Each number is 500 + 25 x the weight over its row's rms, rounded and kept within 0 to 999. Layers, rows and columns count from 0. Numbers have three digits each. The size before them is the row's rms in percent of the matrix's.

# layer 2 attention output (transposed), 384x384, rms 0.227, rows 102-144, columns 256-319
116:496540489495469533473537505496535506478518489548484528452442489502527500467492493518477442455490500526499482506519441482535463478506515499539503486468458525455526543491532503508491503503530478
124:510467464525505502494467450521491509484512507484524523484505552523501507458507521510479497471512472462493483530492464480508469533558499473481514513531510405514540475508513469503522462480518455
124:468491503544495527483463511508505460487492532489521515532496516512518503477477506479462489526488502470528488475509507517511483493510482493519495503474513577536466517508511490528530526442515462
126:485488534548439532508499493512497497441533508494510553509478478531494480495500495487485486555471505499488548507476496534483508519542497551484493506527443502513525519501510492477517493505485463
123:486492530528495514496478491483475478505448509503523516503506543533499485506467478524491529495535524469535523527492497468470504484487430536475509517509479465490526523535510503508500514486474513
120:501468493503443502500489505537488487486532507497525501499496505473546498468503517511491501492485521486504476530484501490499496507524515536474556505544489555518495486479507542474489511480478553
119:543488500507525527496494537514496543449508534462538484442484505535498517501494544504517520489499472529526510519531494507512473480519510479514503502447490503548508474466499482461508515501492492
121:524473527533542552518504503545463514460485515495429512538460515507524483481512501497485504496518452509463504519505438510517503474490518464510506494488528475469520456504504519495523476537497462
119:528536556505435507526488489541507473494492541521503522496473485482483500490512494464502485538505499514527480490529487512477511526488525525497507454494515457522474506482500546560484544503476500
117:542481492476491505559484524529467500551499493492532489529458496521488473515506509492530512509522531451499532505535455467475529512478485490452532519529527449508476477508524468465486485520515479
115:494485522512503541491483476476519506495468495484500508481495492485469495531492497484480442522476540549517480508498499463505457522515502500515493469491484498482553470539518527523477535544459510
120:472503504492525494497542517521461501491540488496482456510560499515492465532462553523496489485460490518522523483523544476511492487458524495549464518480490489464565499512499473532477497527589519
132:481536546524519482529490485490494484494513470472520545499519510487499494505489490502506494475526544509505383472506476503451492515501509491498485554563433519480515529482509501476472549543485439
119:480480514488489512527506518481520519534487468524490509465461451457521488504543496501508505481494516454527492503475469454469492555515479485496494466536488510485501469540561527502500485511516456
121:480529539482491499511519468503495545542534519524510499523556550499504520516520506557474543515501505504500507462530470505533466493485477534499481491512535506482495507487509531505522510485508533
126:520470526508489478492474508504481491485496459462499522505471504472532495471459518510517479479532506487514515494473481540471529453461546555509522520553484563457526514491524487497467485484490515
119:471509497492505481488536444533458469518520448512477510481531506502451464480524494505509493505517483529496558516502501554484477478451559489484466511472527508520496511486510522505504461555504507
128:483482509495499523480512533487484488488498471516496523522494506454504474517540469492509483476471530492450474483544521479481450489509497482480488519491502471554449566519455516523507548525488506
121:501405515481516454466452477519493511515471523438538481497500498482462486506522461519501464480439506500513477497522527517510527497515486503504533527506533517493517510482493535529483485457515517
123:476468501533435494485512507560538528486448534510524528528471490475470512501544559511485490532483510481506468464494489527465516481475515522533533517544519426529514530531506497500508472489493493
118:492480471517477489520512526514508528537519468523504491462536489525517487510505495451535532513500485510522556519465487420523490505508485523503494534485485499525457538546495494472518551464504505
117:544475483476504481519500505496477528547494519489515503502551510520483519502464485482522474563476479549518489507544500513507513489506478506503562521451528480482545502487503463496484514454497523
120:450520539527524519529511533515505485535492472466487473502494512495547487508479508479516520453487473483502490506504529516531522478523494502478512487534504503503511511541490485475499484479521474
121:488522489498550495505531513515503490526523527494481479521508493471509488531508479479495452489536543491495517477493511535491499498501544520462478514548487529536476478505521510487506533509531525
116:511526485495515487499447471499537492497474497520515496485486510513502500540497499483477518487553483509541523501513523509485499492490487487539518480457522511509493526489555493487486480459505505
123:498498497482491489519474496491491493467497530496517521483490450461520488473495460502559517508520501506457521500471427529491519530513464498522479404522516501441520476515482521542497504496489495
093:505506527514511547494510518519476498536439521521517518527487469503511514498498486477499502509486484473510511492509459502480505532521459503481539489473517473495486508520518453486491523490485512
094:525495535509462459531481483528535482506467511463508509493455508521505458530525460487449509483520470497457525511471473492511479537491518437495497500460502511481500460531516446558504532467490474
097:517503531500498562470501469501531515509538547474502502533498477506524487535479518502493510476440521494491500496481488492464527501546486498480477513468506492519478487493503523490510475553471530
094:521507470501450491520432490495496468518523548529508500495472517444466522483489499490519496523503513444525522490490514492527487480480540477449505493498441502510514492495486515548530515532513486
090:482495523527492558504541514540520412487475533508489523471509533471515497546547470469512504486491527498485504508550472533510489517508495493486516469540475470480484527493489497534533506500492480
091:490482443503488529509468472513510485476471501465454466482474502508447485501495449483520475472506500529509473510455487514504541522521510498492487491500482469506503497454549535483500519513489491
091:515519473523512490543471491478487482518477484478475472504486535559453503495486495466519497481490508532530474541496497560471568504500486514513462507504496524475496467505536531485527511518487538
090:473513517482504513553518534487520499525525492521463439490494478488498539530524523526538512533501478473498518491483510507499473513513501516524493517536541490515466514528500494492495487472504486
090:471482460466503487495516518542534492509522464477511503506472523528499508501463523488473508474561482555491491465454531495507513522499464500494503480471532511498537497546513538486498487435535459
093:474512494530481453485536525508489496472557460478491513501533511510502536504459472498489440537504468467451523478550513506503492494500500538526515541505516480467490485541509504464501493533490489
094:499527500517523473519491533476479491519507498542504486514553502471519496520503508524497497513499469490570505534482487514497524521501487489539503508495457499488500460466476501554491512489540511
091:501489456465453494476495549535513509505466494537587472463523457482456505527427489520492502471512486488499486507530436557438481498505490518515538506461507477504499519481484530533526520484505455
097:499496527529529529506489489504491471518555484513511479526524510503512502531490489499490528445530533476469457508467507502501518494515484484536550501511443499517478514485493481526553520509491522
088:481513459504524513465475533510501524537534512463472542498510479527485511471460526535484521483482526510526475522523513530482482566464509496518482491489469518526508525534501449448517507537501467
097:509483479503463535533498487484538533535471485518490501520499509536490481511487523508521461457507500502486506493485524496492501513521500477475520485516519515491507452490492491505510486488483504
087:459472505480524527482502498532472505542496492498499456530511456535535498473477491482468518517507479497525483495523495484478553464489533514506486501526493517540533475542470528503508550487500432
089:530482509517539492474512480498519516496490508479493527501504473516456481491505462471459489505516449505504478511513497476520498492546548501530488538536497508503478505450507514493491504519540499
# layer 2 attention value, 384x384, rms 0.171, rows 103-145, columns 256-319
118:500511516500500514511454524486517548466506474536483496480535502508526526469492512504508487510503491546517507487525495514512493499523535489526517508477515488505446536493497465468534493526539495
118:446510521496527510505523532537503453521495525488519501471502480494464510525506509436489506497488549515522521515527475512518499496494546488464494510468551477513506496501503508551463536484494494
119:543494481511487513534445518523536463502467526507476540473544467527475552479514505451488492483491528500548508481498515437540488527504513485515482486513474487472515514520527469485478515507510512
116:533544469521491513454504515514529525515521472492486511483449513517467516477500460552545477486516519493447484524526546523517535547533499491514473485501487542517506530495511497467478530495511521
114:518511487530465480507496519555490521525562513512488518496509468510494490528480529486512501526513512461484496449459467473474504560533480476488487449470477502528482483494504486469481479543487488
112:486515479465457519487527528489524459490512509489499510499480474497442455513485473547542477463515500514529500473514472505485498498502549488512493520451503509522502479488496480483485486527490498
111:493507454466526511524533468522528474495531512513484455506531506520517479472534479503478496474504525519520464479498464489526510499526499545530473512504481538504508460484517483480524527534511482
116:494545533538526471455476520523492501526483500511500521499486485510494507507500510517531510514487524448507555552493542501472547529509558457500524481470520501503484460500521494529517510472554509
110:467482535515523477500451485522455561520492485524520483494548497478521490493486486548514538513490472499519506520486530489494474491473509511450475499485484524480528514510503473475524499500534484
105:503482489527489556524516520498507495508467477470481508499514509497497500511464479509530486498511494495559483452448508491500528476502516569508509497500509475511476416539485511542519485516529494
115:493477465489551510473503479530469497513504504488482492526505507458503501507527523544523480501494503505504487488487467471478521481447478542521529488508495460490519502485475516527489497479548467
122:490496483535484481507501488487483491469511514449550485454484525495535545497521440488560486464493514450490533509501516504511447477455487486481473456496474492535480513497457508514527486481517497
113:513518491505529495541449465506486476492463518498492487502498496535513514518459459511481502491512496464525528543484512490560503501441499458510497473524503510460482523515487509490509524452546501
111:503450475527514496502535437491499472485496464497481491501496483518528492515519500528510521445511491514492483467488507497517492499530510470510483537541510505511469483486473506482517523460485461
115:541522496482476517530439478531473499492551506506494471498509503512506521502498485508530510526517510522515521546511504467466450527506488476483492496465506530492488468528477444521514520519460493
110:479503506469536461528522454492494489526453519472496500494475414498499468446545487506465494487477504531504491477504496460499508481531516529554491486493505496520527502486454513517486490524497438
125:491513521539532500509537518500455497525507484484499477498489502486495530503490527520466482499464500518474467499494513496521501546470482559488490516464480481497531464514467491522512511512508482
114:491504501518487485509464492477507484498493507508495496511450473526478520467496446519480486480472464490477452461555440487475518520493515536483530524493511482503497464538509502511468480512533476
117:493503504528485472526470471484495506492527494519517477486496497523503562448502453519503501487476472514535546491499484528504457515514553502489511488503522516529504544541513468453519494513514492
112:477569472579494528516585509501450525497474495511454547505489492533512486473549548514520498483504500499490517455502524498519526548499553523543502511445528496475515499531495483496509533492466482
112:418473530481490507496500525462467497522530512503519492509517447514487448490490512486531528509519483469495498529519503524487454514513476505456497490481523538476483539506520485508538519508495534
115:498527518494507514525513533499470561499511527484490509504534527470493466453565491442477523496490541521471470480545500515460494480482483485500493466452460490464509496468550481469488513531463502
111:464502494513437449493533552483528458515473472498467517500506477517466498539504485476464462529496505513476447511529528450462498491504523511491509517502492464470532463510484466510505493458513526
109:479520491464522471515504492530498532482514485488509510490478483478494462525493523505481524454535480449514538498531494533479485482481504489450523558551496497488517510498479478479475518473498472
116:497462511478500566499532499499479505463478474467462498450499535483473472494491502507495539491522517524523513496496553460455511496482502463531496497490496504495459486497489468542452511520464508
095:522511469514498489479499491463493463465491462491481505537496489521481501464520529514533537537493533469480504496462513465496511472480495547524524444467514505504469456481498483532528461499556503
100:547539489493516513448495502511490505512513509531502512583495527503507480482487525517514470514508526507497554481520479454476519475483468535494504465522518525454545498502505456483506490482507522
092:504488537524513505519467526462476501522482455497491440468529492502453530509525505491507501518497517507516477533521449514502532480475476495467488522483519535451523481477502491528483541504490511
094:519521557507492497510526439465506502503515492510489521516504475538501484486506497500437516475524520480480508521494445500514512458496514535464496533476515475487497496505503476519502454489480485
092:507526491477515473515466495446502488517504527524517501459518483502552451476507487542510533492478500552500486466514485515510519501487505516517462494454488544520535532496458523510480535541525505
097:494596509491464449495509504521477489502500497529515478491489530518522538488524556472482521519506513454486486481509483502497519512507539476522524512514444508518482505503499496478513489468495531
090:516502529488501523487507525483526461520522511486508496466507529519516506518500501509490537476507485512496498484543508499457468473502515478465520477470486519536509548517473526507506508488493484
091:526523449505522521534503536537487497501494467527479532516543485501533501485501535478478484497515478525485507511495483536495552508505560461473527513517532491511504513463557528462515495509524487
094:518533550444513515488568525531501495489483500505508489503513528525529469482505498486515510451499481491483475489497494508479479510503489488490485507513456494499486535492482473495492483494502490
095:481496478491521523486494449455506478482503492492498475544475499511509507504485526502509475493503502495525514483513541550502489510499501469474516488509523519532503522454493491497535517517506514
103:537481521496478522530518456451514487539508490494508472475512516468499516487522506495520502501522514477475446504542486493544503508504471503487521474481478512490542457482494441472500511485506521
098:468471527526523485544510489470471545506499491465503512504530508487466516479494528516483527476487503527497469500511492470515528527459476493494495485438505495491509512512503456448480480530502511
099:533485529474483472501498468501515490491498512500468539527469464518485485504508460519484485493490511478488447502498506504502520479443495521515529468508488518505524498542512525493460504490457523
091:503522538458484507539497517499490497515504440432482540515489551497527495513534526523487499498526477507527503538538527517472524500505475513505523510471542505502495496476511499500462481531475522
099:506480503516504506481510512551488545495502489469487528497562472489522463452493459503561482474509564496510487519497425500458482496496517532490492533494516513476492497464495517467460475500509512
092:464438504494518456493433522492500513483530518478526494461519504499494460505494510550513507545476509524499527533525515476521458512503484525485530484505510531483538490517525511544495477501514474
090:525534520496548469540485521501448535484478468519491487531442495481506497484510526481547480514488503504526518484489531481515509483510510532458543492487478520559487525561518497513447495490494517
095:540515489505471503498493508446482527449492496486499538485503486511496491503514460552497515537465522519486516501492510473483517506494506507455490513489492503517543486484470515472495519479506471
# layer 2 attention query, 384x384, rms 0.147, rows 128-191, columns 256-319
086:495466495524478523497522535512500524521488499550490548526519455503510489470502477516476501481501517490501500492500481512493485519530485494505488515496474501502458517511495515529469476448474491
091:483504507527488487493508496537522516531500496481497490524541554479470469450476518507455487546463472514506487487470465526513521512520496501509468470502537480524511495506489525493474519544510519
088:480522489516493491504521519511467467487467496508490493498474520497503492494503472509477495503468489485505564521455491454539513531551532523481505499546536464488491478436500487508520501493490502
099:497468536496488556556498469567512515475523503485524508509524480476479486540546532536502494483482490553504453487486509482529495485494482465513458479503524476497523549573456475495503504483514504
088:530519498478492489469507496475476498522504496521470549540545504513531451524506460482491506556466517434494520522465546519594501467518499489456512488559512506506502498483492508535473484480499528
090:489536473481530514571473468514527503503516544467492517492488504505507481542480490490502463499508522498518473503503506477526498481462507443514444464525521484512527470489563497540504524520507491
092:513498491510536467446503485498448481545490487500501503503524512494497492468522478521494471563512545482547477521496501519524513521500504528491506514476536529537493485476477510469460488536492496
095:471487462484496463490510505465467510499504502449496503527558526523496479497517496520489485496483488517504495524528529508511504498528485515505525524513499508525499506490500431517517464477472518
095:467519517470489484511507492544524518500575490548494491507526481519502490477520476529516479542495520515515468488539507515515497488496526512536516522545463510506483489484498529473494477519549470
088:520495472488535514495468482532539461484499516479491503534467507500499495510455497456525491469512453492516491483495511490497486491448446488459469486451486483477484457503474554487472501523463506
097:525489472514508510470481468494479559502467525530514475489490496467514540451542491524492520506481520480478503505508482527471510542484513522502501491553453506538539500517528475448515487493531510
096:502488507469489499458502494448501476504464518506514499560537479475510510493564533481482517442506496462479523498455508493537502495517531497510512478522521499476507473494493497533557505488474557
099:485506450540496491479461509542541492527541489474466523485548503462485544512468516527473501511542538466537506494518480522479486488510523506494504496528533506489444495472514512491532502520499545
095:506522446475483478483540524518457535542496470519541519516488505482510526483510485457516522457497521483539516507493521514496510502478474472528497481493509510504519450521540473507559522489497494
102:512525530488450500495510511494508490453510482487527530453502443468522493543483500508490484522529495462476495497467536495484486525456527489489445516526540485456522510495477488534475504483536486
098:513493503469549502502439485498523473466531513536486500527518467466451493471464505524488497509502484506500474545502493485483501532521509497531505442467486499486460477480489492478531518496545507
097:532522507491513512512469525478518498546514474508492456504505517486514486469511463486529494493458465506539495472473498548545522511466515476478511488502475451488474499468541514510490516496512553
100:499522447494479475466512469503507480511522510506529497492521474525547525466483488490484446459509519513524481499502450518485493498484504494534484473508469548525534472447469507512554471484532501
100:521495526490500506534495521483486482498529508502503528495493521559532480516488540538481469482524496510475470487504519514472469529530527524495530489535463531462465508472524517439491493481495532
105:512489522484565520516526473520516529519524538546493522569499494503526512529522509515469503527500510533519544478531518460544463496527485498500502494515522459488522524510494486478484483509525512
105:454483462505460534519507480487518484521466511507503472497525449477467513495507528495531520441524486484522537532464504534458525514447556513518514508506470497480494498526516506500513513515498502
106:495515532500510466483482536532544489507488580499504515504490531498518485505484508489509495499488506465480472494494505525501504514524507483494539463523476485456520471481497528531496498539479566
114:546492507492490460504506506442522517516510506486517512497515494483495480486540510532463480546485479493506531492513503470503501487494460508491498479518481507519526503544503504563488506492526459
125:492512496490452489463522515520472521478507492545474570450519531501531503490484501543485522487538533523516467527536481477535499533492528521503515517482510465491476508466461521492497492495481476
108:525552477428503517501488491516456482489507470449479535485487519515470534539471499509512466527495497521477511471474477516500501488498470550503487509471525491513587511493452514534499500497492496
107:512494476482470544507494544478521512531512497521505514435489501487480475497450538497470497452537473476511497542496501505535541488505478509480449478500486501516517535492498456477515467508507485
104:493511508478524501483509503484533478534484478513436461529464515514474558518526505495507501471541478481521541486474476517494476520512507526524507528531501517491547518502514501489522498471538498
109:488524503480503475488460505489493527516516500497455506487502507489491481517486466559471484473504509487472510509495500514496465537513548496497487503493471473461448485473529491517466520534536487
120:488454499500499484519527500500530494499505531512474491490476485476489518467494467507515509499502527494426500516525499489489492491508487466484520457449460485502508478518540466542480480504517460
113:534536484460521489493534466475473524508499492521492490519514481517456531495466475484495495459469496529539494468475540485489483509452488546550497521498500509500497499453473545472479505487531472
116:534506458513491515511504490509495503474510499493482499511498496490519502488519493503500483489492515500508496460488500494521518504528488524532555511458511573527482486513535538512501525487529475
112:507548503499550498559481554519474473477479488491513494518522538490499489513515465547494495526496475501461549502490487541542499487450490514522549493512514467541523511446495486523481497496493471
088:564478521483512543542505455476551479541433509472529499504469494477478492429476478502486517499522460545534522512488486482509505545521500519526520540499495475499471507488475546509545542547511509
087:531428462551535505481482502539508490516503483471508521472515493499476480505503525481499494498529486511469532515491483497519500501496479535491539498504519470499538519482520538525494523488524509
085:486495505487505500487519548470469495492462472506566564515546496507524472534516500490504493478494538467481528533523515501503541506478528508477400481465491518506500503503493543503524517502503534
092:496491529508527537503547517514461472500491506488510512497550470511518489498455503484518498468450494490495523486458521498531462506493509508498487489501483515503490516496491506524463522496514457
087:501509468505515520529531488511532499512476487500506506483492501450510547545523508492454452486466469481503516521522480522470494510452507481502480454473455479503525513506501519499528550533482537
083:523460527520474489469483504445463522478555523469461446527489513526436479484480502526479527459545494502521504506472470526546546477509510479491486539479506500487508505476524494514545497505503496
091:483466458535532531476464452548530490534486494485547470485473539504520534549488512488503449518497519488520465521516544526479531503475499513507497479494461492501476477563501475562473515539472474
098:477512532555533488497530498479470553483492513531507506486499492498495493566525468537460445485449481502499500486488511471472456482456510470526488451500488497498473489530519473545506476533521504
091:489506539526512533545511493492512498510487539525516497507474532485539512504492501464555552503515486511471521521561497487525514459498521502524523499514466523500484490561499522499477477508491479
091:495515485512493533486486512535480517475547483496540567517472499543559488469518491494484506504519487455490504490519522499503526501455465516513521476491563503512525497565493487432526502531535471
098:511493564507459499503490516508451492560506460464456500472517509497442521519489496485490503517477506536451502516513477517488490504482491470509477503498461533517516528505456492483495501508501474
089:505489527511543469477489499466481506468468484490486511505514494531505494498498482499471476477485514530504508508448532466518508482520463524505526467540473512496502522522516458489433524509527467
099:453470499516523459550503548509541480476487513503482486516523504511500463538490491512532533519495474509487492509505497484517484490510489521537576516520492475476475488500503499531460511511523510
092:445491500542500505471510517490521553525468511473503480480484527555566484520528530484519486463483510515473484515539506481490505481503559459487495515511518481460486528506523483521494488486511534
107:489483468522528477567481500464522533480477512508495522460460482435499486486507475483465478498507510509468478467433502503475516471509515493539466504497517499496490544504482544517471521499490508
093:544495454467495505484492511484469493486556476511471476461512502509527510502503473532489472537524497458488487505495502543492498555466527508450480528497522488484529473505496480439464482497490474
100:483461503517481514532508470461496510468503495495530501514481478444514563480486497510472545448507524500494475500491487487472526471512498486502491505531450498470453470518490517506528455513516509
106:492525547527467508507526476465517521489498501550515496470465494520442499491482515500515473499447519494495519530503486531505496467481490513454508495510497503543496516491524510450500474499480493
115:472473472473498493440483517464516457525483506487491494545489474504488519475515529512553485489509520489527491492465501493530531513509481467523516484486492529478480490475505533492544505498427504
096:528525507508509502473481498471474489517492517517511505524490491537497493512466481514438499471545511483487504528508471497440501462526473510507489535533514508539534484517516479476522539518490494
113:451554518534525505507478517463531476532525505527515515463498520510449519565517497491546493465479531483462477447492517476495531500518503505533481517489488501498510539463538492529522508533510497
110:531489487498552508491485473470509502520488456491458504493511484530528450457521459527499523539520469495470472534516474490488465467443443479487488471450516440527509544499514518509480519478470551
116:502480468484502462507519505513469499506473505546484516524499494526509497478501497520504508497505519510488491498511475478510512530534496462477514494466557555554508494470475524481527514498481489
104:483466497487463466514481478518505480480464523490482507519498520508502529493483520511483457467535508535517465469452506515480454509509478485537524508429505507492519517543473474515516491449500475
112:534498479517505524504483497500538467470519500501464516513471486512530502511466493495515485481436490537477511473518495568511507487482477464486540536466538503483494529558477515568498557469465487
112:472497443488547496510510528487460499503511462502511472424517476479475553540504512520496477525509479470511532516479522476536517523502528550500507458496515475527488512480465480515478503514524505
105:501525494508503531495536462493572450535510506536522480514474514494489488546534536492509520513558479536529487503523512489500494495514467515520516499488437511472504506497482546525490471456499461
118:497505512499546460512516535476490525524492492456517495516500543478522506486477504509481543515522485498499480468497457507556519491538496505558514539485479486484515532481468499481452509527477502
111:522499514517476488447507552468489490503474510452483532465506530473484476470516531488490553465470505516469462523440492513480512533510443536526515498517478467519516498470486485489517535562522469
108:518481466520474513487508471479546490510494526511458491523524511476508500491517511503526537522519508483497469493514456482475553478506494496495475497502462526525528477513446502508544535489483488
112:530493493476516486476486533553520484505480464507532524504488481502486501495497520510533506518526506491472506486500497496510506514498498482491481484520510527562522487521482497505469507503511520
116:510506544535518478505539490493459485474485555489513483522470558479546520527456533521495518469504533533511550539479544462507492523533495486484486462466483503506511494522491481470468509544515518
# layer 2 attention key, 384x384, rms 0.15, rows 128-191, columns 256-319
088:514551467478507504484501498532525541531489516476529490512517518500524498501537515493490505448468422554486513567517528524495488514512471452481515498465513506464494522506495522451511511501521510
089:452490510528517454553478481469516472496498486509499514496478476501464454472492532477506510505506575518494496484499509482521502477465523514518491522494496531499467510515471516486489515488524465
088:525519439509506523488493513532494499509502494475519544457516529461518513518509516493526452497431468436525473579520525524490509523489485476517467501491511465508541485458498504481421529505495556
096:530471493494483501491500464478490517512543457499473454502490476479482492490531442527468488517494488510497524493501463501474471498487506483525483485477538488474539528466514496529499525495493465
087:531537479490503484484529525505527509504518476521488468492469473516486506500538513568507458490485521467466482509509514509498549503471476502527519515506534522520524513511547511492486485518487482
095:508531507470517506519487557504518543499506513498499506504499494529477503511510480479496508518534452509507446498506546529545476491523493538488533490538516549501489489478467454497507477534518461
091:538492544515535457480474530452541507460504489460514508472503467511455460440511500499515510491475546498559508456494519478486499488477528495534503505470534512509473565473500532485471481494473494
088:521488522507512537497548494511507487557523484476552469505504490552530477466516516498467502496494499490503532499501463505470498487457531469505518467473468514466496513513515527448496484486515528
095:470505460541515508492509543469486489507524484520512499495528486540504475440525496492500503526540495492494466489490502476471478533470557480555513515502527500466478517544477499450527479459479444
103:481531490535482468477480493479530500492516499503497546453496484528540494500526500485499516491518475546518464499509514483449480454516511481471527469531461509498480463505469518489521558480488494
102:496482480519532494492495472457494560515496497532526478527533475536501485519481510464471511507499507478541498486549507503512520489487537463517523491484493490503483488569508508466535480467480501
094:484502467463541497471495498530516489498502493437481521506518526479484460508516484507496470542497481469461510519489487520498526498547508541499461505508543512503487497446528485478445478496539476
095:515533482487490532527503501526430548502541453528492520445473528505526501502496510521476554536484504495538522532464503460477517513464512462461531486498483501546469457499463460484534525455476446
100:560540488480499489498461532505499484465511498515538523536523502474481513449507488562457497496517512508521510489523482515480537524482529531509476501499487478489495512484483502489512497507469516
099:506532537475477533466506484543509493521472478476502503504504502524514503513497503518539464479500502487504497495484494517500493481511466509496453508499488499548499502488484517486487460490503511
102:499509497479521517506512500501528505465567521494506491516498466474486481542497520545530506489501528453498498495495499470470486499485572515513500520523529481491508493541504528503506501488472505
101:509511447490471469538519482489521522482462508515541558526500523445527528422516473510492500531521500507514510493462526475483480519520508493534495480485468474518481506520487516543493503465514505
104:495498518510479521503521530518519438559483459506512471499504509475476474560483498487498483476474481491508475489502473527492520538471536488519525505489487491468464503510482496514493479486474506
105:494485558523493499490531498486507524515564495508520487464489448451471450547496514474503521471472478492538553478464487502506502520496478497516532486517502503516517484507481470494477534492544468
106:460533543534502490519492479490532479529468537476447518514451486519522459523515472518496462505486522491508504487462515466521490473488448460485519492507530494489511513526513463476515482496496509
113:521509579497519484477503517534535472531476533496500524484499497506487490476475523527539495503515517452515442504494517552501505507485503509461517506478515526490515509476500493551502499483519513
107:471508505480500465497512489485541506512525538423486539482534475500525481453520495507474472445487461540525509501523514536510475487516455491497482502507531509502437477492493489500488540477515526
105:516498482539527505487510504493503493557453525481494473497529519521493557509498489501485456519516483497524484534513512521504447450497492489506550558504512466498488506469562531489535489497533517
112:502532525507518498474502524490472474456514549519482507523465488522510447488528496537495492558475550467507579514490467480493534494476455512444476543519491537504503487470488484482508501526501466
107:512505517465479507536507449524503515467481535469541482494549481508545498533505518486518573512546460499515475533488479493555468528523541519523491526483486499484453477464542516528481522447506523
108:447535486484488506504458489480480494479491472531558498489536516472477488498472481473538498505517516501509520463469504456498443483501534465522468519456533505515481489505534481494498513509516469
103:511482471477494485499509522544508542507493486464494476534515479530500473527520491501481497528528534481487557528512498470503498502494457517523501514496499525512508476502487481469456457446509515
098:521477545488496568513545507510508489484538476534512503471534503544490511462503458539476495479496500500493521501452483553488486494518495526460486464554517491528492461495508530438507502495508467
109:465563522520484481508443477446459468557523468493541474481522477450483514486534532509500513517471527489458517508501479491519578514497507519503495529525458489531492493498521496507498462463460444
106:516471503480462499507463545523505464422486492484494519477506488472456502484540524489472510518516464499536525531497484490452472498520503464507545480487489459465516520490524512467476510494543519
107:507475482521443537513471521462477487532481498473509545450468491513512534508520504534527510517516507538507496488514470509501491504499499497487518515524554521475510545504481531529492524508489497
106:490508548482484493540539514492531506507551531500494541552418535473458496508488526473465479481474466479481501518483493463502494492486520538528504479512510497512469500489481560535529481548499492
097:479468520490488480482511488504498533518475513461481476485470476478470492493502499522534538494540521495504495472488511522510528470522523490459506449513479496533491533507464468527510468456486455
084:515494561468531527517478497477528502468524455502498481468458486564515545517506472504490442482574495526481502472495487466513492511513491485513506508496501471578525516518434500545475510505506528
087:484523477470517508468508473507461508468555500500502542483494542492494518498514464499489479488524509523529527490535511491477464532524504501499513512507510498552533482479485487464543445505526540
089:531498489479463493511470493476520514473474467462513483492493493486486573521521509453478539523502483500527508477493534510499518525468529481528504460532545485517506480518488507516490510539503462
091:516497533524472463493509524480512532513444510488493457503546439569468491496485531526537526468488516479519453451518493500553534505485549527514509473455530488441496490509528495540475455523525504
094:478553491502546459466495506515456469487445498536494518554519503495497509547468529512507507457507459490456484541475493516502507531499503505434506501483485516483521500464495491500497441489485562
092:479522479514496487516492524503486487515497504496501519510493461519506530485502499468525518506504524498515485462474471475495468486516532476535490506524483490506507471505469503501512496435471543
105:525492454503465557545488469483515492490470467503539478517496502486464520480554527460483510510483524505511521464498487470484506542516473495546499463514474499491496528453481499520474484469514484
089:528515556547481502503491502550461517530465556518502527508476477515509495534554465547470535486499513523513556525501527482492460552505492520456533532497535504496513542511515499528514485532456508
090:509492473508485487474532487480455494539473499488497506494483510517534505496475504516523537493483506479447476510469545501494499484510489532490511505530496501475465500520478528491512501506488514
090:498511500460487565488486514518516460505495510455481461521518473498470539458561466490509468492546508524496507430477476538478466514504503507486537487483522532552487471460476537458553521551507510
094:482499459501475489530466495440537541485480470509514487460484491443484523485507544499505474488515482543547445506487500509492481541495520478525540470493488487501500484543497491477527503499494480
101:498491536548497483495524479493499506471492532497483489515455494466493482529452530511533507513497501521473498505530551503500459475505500469491455503503529506481466497493552532551496478527500530
098:447487547537524504450512515503501517556501519501425456521484519536513466505533527465529453460552469514473533540544522526523484509507466507491493486448532475493490539490498495529491546546474499
109:505530519500486499460499490507478479479497513519508563494460509484504487489527573500479506503527533506474489508481538452513540468455474474476466509508479442512467502493536489521475526502557499
103:471434487501492525503476482517479512500521536505521497585520518458469481499480465489537476471523485535520500435470465488490533484476516512522492477511539485495497462522487528467502528509540561
107:520529477487490489518494512532528493527471530467530511505503524525506538522524494517481532518541467501460464477503513505536484492497507477485464462503515484519494474493526501467493443490507504
109:480478513500532519537511496511512483498450476534448491505493577520509523484504535520492489465522494502472476506483508513492473487534507478525503436478496508502510517532541552529498537514504469
110:558512482543506471502479489481471510521529461497533470504459499432510480469475478486475441506418499508500571484536529511455495483543488522485451523508515508493467493534455506476529523473527522
112:482500464520493515529504478435498533485535499536567498508495465476543475476534506463454518508504526459528510500499523501530540533484517483491475491528469511482496525493510500524534494505518467
103:482507513521512526486511475506473541475508526472504468517452505465524506503458501514494516495480504475483454521478517467503444473492505515544480466477500519497467484493548491500518491527489483
111:507497519497496489537518497508493485530477535583510516530517502487516462484482503469505522523517487491520520461507464507475521469513510510512515483491492508460490504496472497498536509473498484
112:497498502514495521518462465498500460485476463524522494492526480518528509465547510497479531519496505529529528479499512489498453483496522530536534542556506500501561520481488500538464507476516469
109:490458484499523506520471516462482436463465493486482557495497454470508498534471504512521501487477523459507486539474513527513485530535502497509504501486539471518511504509489524527480473493487494
106:530439487502506504529498524508513482516524467513493497497511527503500499536523525511535476462521510513468481478506504513490529494491502527483488519502521476481482517472503503513493484505501524
101:498486476482508487487478536510531506504540546520488514550491470479500500518482527520508513532471543506497517479513477511519470474459494509523481512532489481457507496527536463535521478498498460
108:458483523521477465547526490476482488505541508513461456501527526532525520466495517502460492463487486492506520502490532502478496503508476518537515499491528540522507514507520494499501485475481484
110:524501468510483489498501488528447552488508487503506498514489524523534448457463519495454485516492512528504551571498474491498510472518471512515550518499475508504515535538462503485532484515462487
102:495524440517472537548497478459479459510494513477461545544459483503481540556489537481507486485478502480505516503502472510493449551502487461514483503461493512508489474444500496511494497515492455
107:498485496498536490507478499466487505546495519493503485516472505510504467491430455469492467506525457519503487443515529471498540525541521509459452528506465486536530517471517528484521508534516449
110:466477518489504503480501487499505460478476513473514499524493504447463462503520472492476499548420473513528467481483454508513527523519494471449481506484469466532498536482522509489485449519497482
112:519504475482547500483484527496498533525505479474532504494523454496529501525536508524538452520549480442536491507499497525484568499496452493487500479467485523494470482522500501533470467512541522